{
  "intermediate_size": 192,
  "norm": "layernorm",
  "init_std_qkv": 0.0362,
  "optimizer": "muon_variant",
  "beta1": 0.95,
  "weight_decay": 0.012,
  "max_grad_norm": 1.0,
  "decay_fraction": 0.721,
  "decay_shape": "linear",
  "final_lr_fraction": 0.1,
  "batch_tokens": 16384,
  "max_steps": 9534
}
Each number is 128 + 32 x the weight over its row's rms, rounded and kept within 0 to 255. Layers, rows and columns count from 0. Numbers have three digits each. The size before them is the row's rms in percent of the matrix's.

# layer 5 MLP down (transposed), 192x160, rms 0.152, rows 8-59, columns 0-39
099:097139138091145180128116195126125098097135159152075100111134138118100164118156064083118133172162133130104172133159107135
097:170130088126152155124160125107128040120120098125098135096107106169107119148124100109172114104160133085125099159162132120
099:177125117172122104133149107103175152089121133116159076119124136083122086175150138112107149137100102208153074171119165136
090:141173112175140101136131095132089081134134183140142083183089117136126067100125128138151105110189183080166147123109102196
100:074128055149173152094186160132178157120134054132075128182140168129113092082136089170151113140112079105159041163152152105
092:166131110090107173166094121127146188145117139128091132120123200140176100076138159163114147141142069110152065126129164145
095:196135140135174155075097140176137116135141143120129090108104164104120118124172153088091179126105104150178113122089156132
100:155129144126128128140214087084107192093112134136086123158157088156107164126056100125181167126103113103116125081169112145
105:157141120181167098137085106162092130158103128166085088152107172148133127111144138078127137132124120127096162149106051092
102:104129104139162110162168089174089135133173119120056155119169151161152097171133121046128129117108108135138128119113172105
097:180200091169151140121090127122098125063093107071156140184141059086151081153101133064126089119111073143098120128129154127
093:126077155121121111109148108173103120081117084106166172159107136075139164116118131116136156078164135114136132125064144143
104:101181195132135087120100077125185122155096128066110153137155151141107129069182134149150156127102167100121166097132129100
095:096100138164128172136082087148170145126100164159143129176109166134146125155142214088095135123130162108144127103197123166
098:176031117163138159179087194151147149148063145137094194125089102135161145095092159145121104121060122121107124128193072107
072:167126153162101128130133107164128126187060126204069150130146130110119102122152187122255121146135135134137098058191124072
102:066138193120139095110155166127109118128125070150141072122128138186127115173153121148221139174155170097127085109155107086
103:114138092082137113152119124146148105108124098172048135169121066131120119127132138097095063118154152115056090090213118170
099:152106077144139121133049129101166185187160064173165102127108107136111095171084139161064150097157127131136096075090119119
100:196112085109168149156089097061150125162067138180106094142169200106090172137145180118122118141109155099114189118163045159
101:134087148109093132095111139123128191178141102109169091135137142073146135111099111175059066131119063159130109132140101167
095:125127140141138162101103151124083151161147167157156121122140146134139111136152139150112133138118123142192090102194145112
103:155151158149106106081109167103078128144158123127160128065138113094080128120122080154077163123115147175159102140091200098
099:133175121114196174176153194045183141137103205092120144151152150095101076135146072104216113126181145153072124159132165134
099:138083226126137091133176142097114136107102118093159069078101184111131145133089090139065144122114101174146080124123164037
100:126186115182152128063120149136194123116187128077106154137113091116103134160189110058146147153091084135177085109101125115
097:091080102146129135151152168130107138142113180142079161067118137150123140089102147142117155208150154117090144136170086104
097:095153149174072163154118104120122153103112181091097104129186113152095166103169161130153121137131090174106149084124092138
093:136096169130109151136101129089122151157159206119117126098147085103131100126193122148114143166132120134158174210142110150
099:152141092094122117167082132130115115081184121147121130140201129104102082192174043138116148137189101173147131129173121132
107:045088071149155113122126078105071109132161117107116123145226122137124120169112130126138130084103161190150089228143114081
104:115113141142137141119131093104159151152144127129207124083128121058125113125110116057107153116153119129123137134122120139
101:096147113153141139123186162195185130130071128154032138115101142148186103123175042138177151053145113103126159120149126163
094:151160136145135110115121170167139112137096133157100134130150152146063111131113081119150198155105152161115105100136097088
090:116190114083072059151188149139144123155162136119186116186198109142129100097124115143097044126098128154101182080140152124
103:208106118124092076134108177131072109128178148215158133119113215108111105112101066113168140103119126091110098109142127074
101:149108103141155087110163172073176144107075111096148111104101102188151039137109152106088107120097110122085092165153115145
098:189136135105142135201151123131156152119113123162136091144095173115142105085125143085188119119147162070157155113134124083
100:099124092128148165136111077108106125201000128089154146180118097112190110116090076113135093188134139189152115107128116103
103:100147179185105167068123096066109138154134117182112111130136190115131159127151111158107133151125068176145061080132148168
102:163109129094121118168105133217072075154148186167166119113147110183140125123125128159129153125100100083108124191162064096
103:155105156104082188114088105098130118111047126117147113151136103090074184120153092132202180131156179143154130133064075143
099:058102138125091160130153077090088161168127130145098152068144113156103119146100137151193067089147173119104091119135123083
097:093081130134094151115089117122093159176084149152085166136169116128172129193182060107170131126132140168112138186108110133
080:118106112148186125175173151155130153144031122147152112146053152161068159155157101146237186136105157115182136119122096105
100:153124135131129149072151130090103148161045119089099157122103189082135132130166138136188114089175151120075107108147144094
107:113108098122148155135125154138169213160065098174129119176091073129193161179106206104111114143150153125140113093117094143
096:133171137073116138120138122116113094166144162180129141168104129101146114100151119168156190105122067105072066115160147080
102:155076145103158109089119088170084096150087167178179083091074181168174149165148163102111091102140079123163131105154130146
102:137174148169166126068185158151158119066187103102105129172137131190131153102101103093128115122132059100166114119141108113
098:130117184109148120093114135109143130048128117102120101100070114153067116091173156099165113160091168117129147147178099099
099:141153162162140097158187214135151143114121136082120149137069076115092165143153076155145084140129094127095158127074080148
# layer 5 MLP gate, 192x160, rms 0.165, rows 9-60, columns 0-39
092:200093123154172131138182145126192105108155131126145127113137094115106133130169185148134140155103138106081167099052118124
100:120100110104059133176077168127148164118126124120137106097107093179134165110177140111106160117125126076079138124098098133
094:145165138120115061088126069116136157076124107165117205101103133126119162098090097167077107131076117158111146137092152168
107:108120127103142128162109125145137200139118147136123096107147120119109134114098182115176113109181099138118110088111131190
087:145111105148146128107132103126176145112175080160110062089122166120104148124094173154080107090114064152176157110110124139
092:073139136117079101112137125157140183051150188135137183135146105101107117111069097142176142160120143120054091145129115078
105:163095147099133143190161126113167141135141140174069181108132171146117153059132185143114109142132140169075140074102116170
102:118118131082102118154118123147163119134126114148139140154142081125132146142098123131147130093093158133132172100117034153
105:088131132085139096086137137152115147194117116125128175113182123060220165122126151149163137144184127077134138093108132187
102:095128133181098071115139177136118105186138151167095113137150072140117164120104119123128153154119116129062117163171111209
093:139113092112172102102127154130121133125224152128216167082134209082119146128101100125144118092102105158120039133107154175
097:112162138092125027105211152155120119144132138096077091136160099130136134148093151146148105112130129182024076083130123142
092:090065127138154095127059161145096100091163102128122090154135068108093153117092151195121127183130101122093137132110151185
098:084118139136130102103115175134080146108109128158097106129134099103089068149138115135161111116095129127140134088139142111
091:169115079175089151145070142100183127151123121162221092102049083169146179153151114155142139161115182159139116163098121153
097:083125071115127098048193155077158204134121162114167223168108119175134124120139076190124117140098143090117092178137106120
102:125165123118148171146079094170116192144173147194108099112106118128159162114121111095099108120160122130132119128166093080
094:175145064108103144134168134078092096031184129133137152105147081116139134155157110161102161148094107190116111167152128125
098:126111072124169132130132140221118146090167126134143123175092152150163122152100120117110159113136107091158154098164119117
094:161119122105136124161118123108095098136153161200181149158118172093161101147121090113104114061123144121147086160150110135
097:152160126180113128121129133146119148177139143149196071112153077151177143190178149175102143111177166108148209039158140133
104:104211090152148131153113202126145149071152182094144131140112167036124133149148145093154149150166143090080172120120147148
096:112135152107108082126103137129185165175191136142125110131146077166186132147102085109157147098091122103105139099131095126
096:251129177122058131132117154068108120126180115072137125130167154134159141176162130158115135113097064092116118114147102094
100:135097126161055121125115099104149131138132158185184159125077107187119083141156117128147130120079096101166132103129182104
110:164110154195112089145107182079125110171101179130107078092130177128124124131183102136132180111139106145130153101094076130
095:121160157114127122138099120137116130110090147133150140078145128164153102079113121156000138110124135093183093149128150087
093:124141112117106123135114196158182121119131100144137103139152235114117172093109107160176129089159146124079095127161123132
101:159107135222114100164088129115159132164119132147144117187137149192143141165156135153000170149108115091084114065133157076
104:102119141135165125107094127126141137090104143107148156212098139127146105137139145153103163107088096146110099141064150161
102:116099099172152179159095182116161104119118116149169141159070149168097114145133090133125121138120114142087100123152189149
099:180146109120130129100138109099089155117164137158114131069123110071170156094079156114086184147174032123102154130132135179
097:149129052128094098103124114158108127172101108141177142184130131070073142083132177179111128086124108051138133112133125153
096:155128150068102132202160131118115182130191121118131144126145148141099106143093125128119153047060150121130152097123121145
104:124153103101115074085151088162125104160148162130090137138097138143203166112118179127129107109156141147118174140105083167
105:115140103101138149138106172137113118169087151129135135164125130117196067147076077190163150132161155153165170069173154153
104:103164135145104135114124132175129112171106113255114061075168160150154157148176117097131102137128125188113121107094163128
112:176107121130042118146147109194150087140106118100157184132110134107145083130118096161137118144103117103084180090109145148
102:128161099121161110085099113072155120155102159132152099115119129137134163113130134118116155128094139143091132140183091111
107:148132160107111111207084194105111081141108094167085084115148131115142136145088179073144086122157129096116157104194124147
097:108128077101141122141099195108157124110102116173154153154068146125120125144089224123129175121132122107177061151098098137
098:066151156140127031114125115101099082126171140113159122128177137137155102140118138103109109141148176135122123107107116102
100:094167109106147082096126095168141170135124164131107207193157133147104168114155132085120196125119116123163101140161098135
089:212156129121094119208118094094163140152123122154190109129154163172161160099081147099136092170155090098074118121088129113
109:094200144139104109124162168116048169125121166087161169122130198133128168109106124142147142143159110111127133048121114134
102:112111109121061016195117114128082125161171126180085191118135099128153183143129131114138138062162133130084114122092166094
103:136172132110146157143134148163151123158219179159115103118133168160204162117157133131144134103102164103150121161174119103
097:110166118093103061161117113150085158118135068130090190096143145095150203143123144143078170135158103167130118060181174095
103:071176107105097114180132183167102235118154145120119156160191105166153165113077141127162154088112089136126119107067154154
096:189121086118126169096086124148156172155080115081124111100088146172118103161087157129150146083122153125147181101153115116
100:157155121085130080146158188060142138091152129102090197123140083112167067135083180188187085143110151152141165130102077126
108:098138129154132045136158130116155111143110236139160151164103132112170128122192097113152157099103142097126194116162140122
# layer 5 MLP up, 192x160, rms 0.171, rows 9-60, columns 0-39
091:061072135123162122149161145151158066071123101117144128085101122106087143126183152171101135226116069161094137160126075104
099:136155114174106106082145076158137110120108133129095178156119099087123111162068119182124116100120127210138145136153168145
085:115070101125120175173086108103125065158067111127124117123092149144118074124125154110155153155149113104086137144131094098
103:129121105165128164123130142097144079105132098171119127121109136096133112121061093132163072151191159148095138036205156119
083:086103092131167097136154145167112121103170097095109165151114066134129104112127061111065148154085198158139042150153076132
098:151152128126196131174096113134147117078100182211185171083160143134117111137178134146109113192131094114188128109130142149
096:148104140132142126192143137139154139107189168168117174115139124107117137135157154118118157197152148179065127079115130165
105:101125091106124134087203074151140152092170124162094129110082148111182062149135170086099169126156158200166134179116090095
103:069128138189181175137116107127155087095109098136185165130132158143125110125135141174107135110121097122117079113047100108
095:124137090221124149108115122148114095123159155107089091096110109184047096183169101106127127141123098132168108156126099123
093:165105077125145127122074113204106074141115151148125118102151205115167143139122148115133114114059090117115075154101181134
101:093147169142153131123106118178072097136089163124123113223094104095115167120102121103085118096074129116076146183130151114
083:187164110115168116090184134097173111123146116151153177097159096072172117132140127120158105120145161171147121163125114079
097:154128138123089130098148105163148183105102120079126090124196136110128040122158127112117149166182148121109095138131107086
092:130107115153152117115073136109170154130123136099207145146090161138137148149075103122167198099074079115055128128098134207
091:138133141062134127103145135146114103097096120098130130084119140157159091125133158139152074084145142118169162141084104140
103:111111041116157161085119093170082162156100137200144090129146081145134134129109079119114153132145130142154170150194093136
092:068140157189167141120106116157152127160093140160119126142125123134148115134126115088122072136154171072191130107135142071
100:140171165086113094106162076141166129146112067159077080142146125122169094083118111144100160139189079136108165069177074130
097:125108146193101130101121133121122151054194128069109128102086050137074144117088151130137149189110100140123155097117157120
092:078131107182075100157134103095142145123140098150158174189172103140154116137135181122156103170189146101156124084174118160
101:141098096124138167163082166179065067132142083147197164131049176112111116173127101179074124182061122107100115159112104076
110:134076118136078136152072154174228149153137173073116129095192100177226119148147089124138144161140190127130191124102164122
090:097111106109127083093210139104134166160171159114107077130118079103109129097137170111211107114180117166148122132087116123
095:142127117111116202108134137102120129125147186131167100061128106147183129140114151128116119107110105061102151105121132084
105:098205065133116154092113125067159127130137105124099099097090161086076144135106127190106114121163096104157177135158126158
091:134066121152157168132146137136107148067135165082094076146074125084127122200147157057146133186159128123136156077081063125
090:138118097163077133159098057072075142146120142122126116163126118152180152148124148106112124144153117148139096129179170111
102:080115148060108131124138101124110145136155142073103135074161131076130085099130168045113087073128170193136133146123160135
109:097152105136092120116067193177098174117123120152161120097096100082114200096172106090140084107181132090122092118170105076
103:137161099126119204210121176096108107128109118082100123140101115134172103149186129139106154142116133110106160112147185126
094:161105137154126126163102097114132116191109151148102208113086175146083123124163166115155132117123087106111092146068155103
097:139111109154130176153120095120152113142105175156160100141094068120133113132144180163154164118101100135128069094134141125
096:133175172120074127138174146072099071108133117130164104124118076143108123093119111145137132152151178116110110100151142088
100:168066094145160165146102151095167083074129093180137091151146088115064178197104156134115129192096047126085142107112130079
105:144121090153106146102134119209145169108099095074131110149119133117108135151142116161110192175147101140100220126155133136
096:151170103095103147117157154179125103082072128080155122148065114099102140144195157148143163144130136126081099108185073162
111:138117148115075113183155110161143104126082119110145081118134144054173193155161113147141157121194106149141081107092191144
107:154073103127127137159170152175116146157060110146162160107070132179114155138080119099135155102096103116140065167069083126
100:108132151130173116129148128112127124132129129132188096106062125115083068121173041145128135174153149146139111166075144149
104:156129134170154157152135143128127151115135168154185178026137094090129145114124123114124102116081151155160130148145168142
093:091185161140114146111150124087115064138129138088101140119150119094118135183101170139138151098079125131070072071135117111
097:113163183078149118099063164102113150130094137074085153184135129079172086153201155141098163098108163145097130156091150113
093:152123100141103127150101120070132123164134103140093085130176056141165131088134169157119035136063051124084022116153136169
118:127140147156121113163127137097106114122129141082168153117089201091118190171149115147121099181132111071143156092157203190
099:119102091118088060189087111140088137107158114085096213146133118072089174087130042140118164090115147121130155097113162129
095:134165123127154131041122141083139122156084188097129141138099134171096149137182146136130105103163127085167128148111146066
104:119078114125134115124148105084182157097144185150135105153042179105126164134147041121181163108093131071104143141084086122
102:193137129147089108104114126144117064134170052108219167110151103076199127116092101132160103169140132152164150058059134111
093:079121151146151110066142151153131158176125145108110073125148158111167093123185160137137145134117094157153164111081085095
100:094061093077177161191204084118189078132163138089112158107087137104136115133094159146150169139128110121095065129083176162
109:150074122149147119170080165133152141131136104180115175116142160113140133127150114116182136174059181119192107159165051069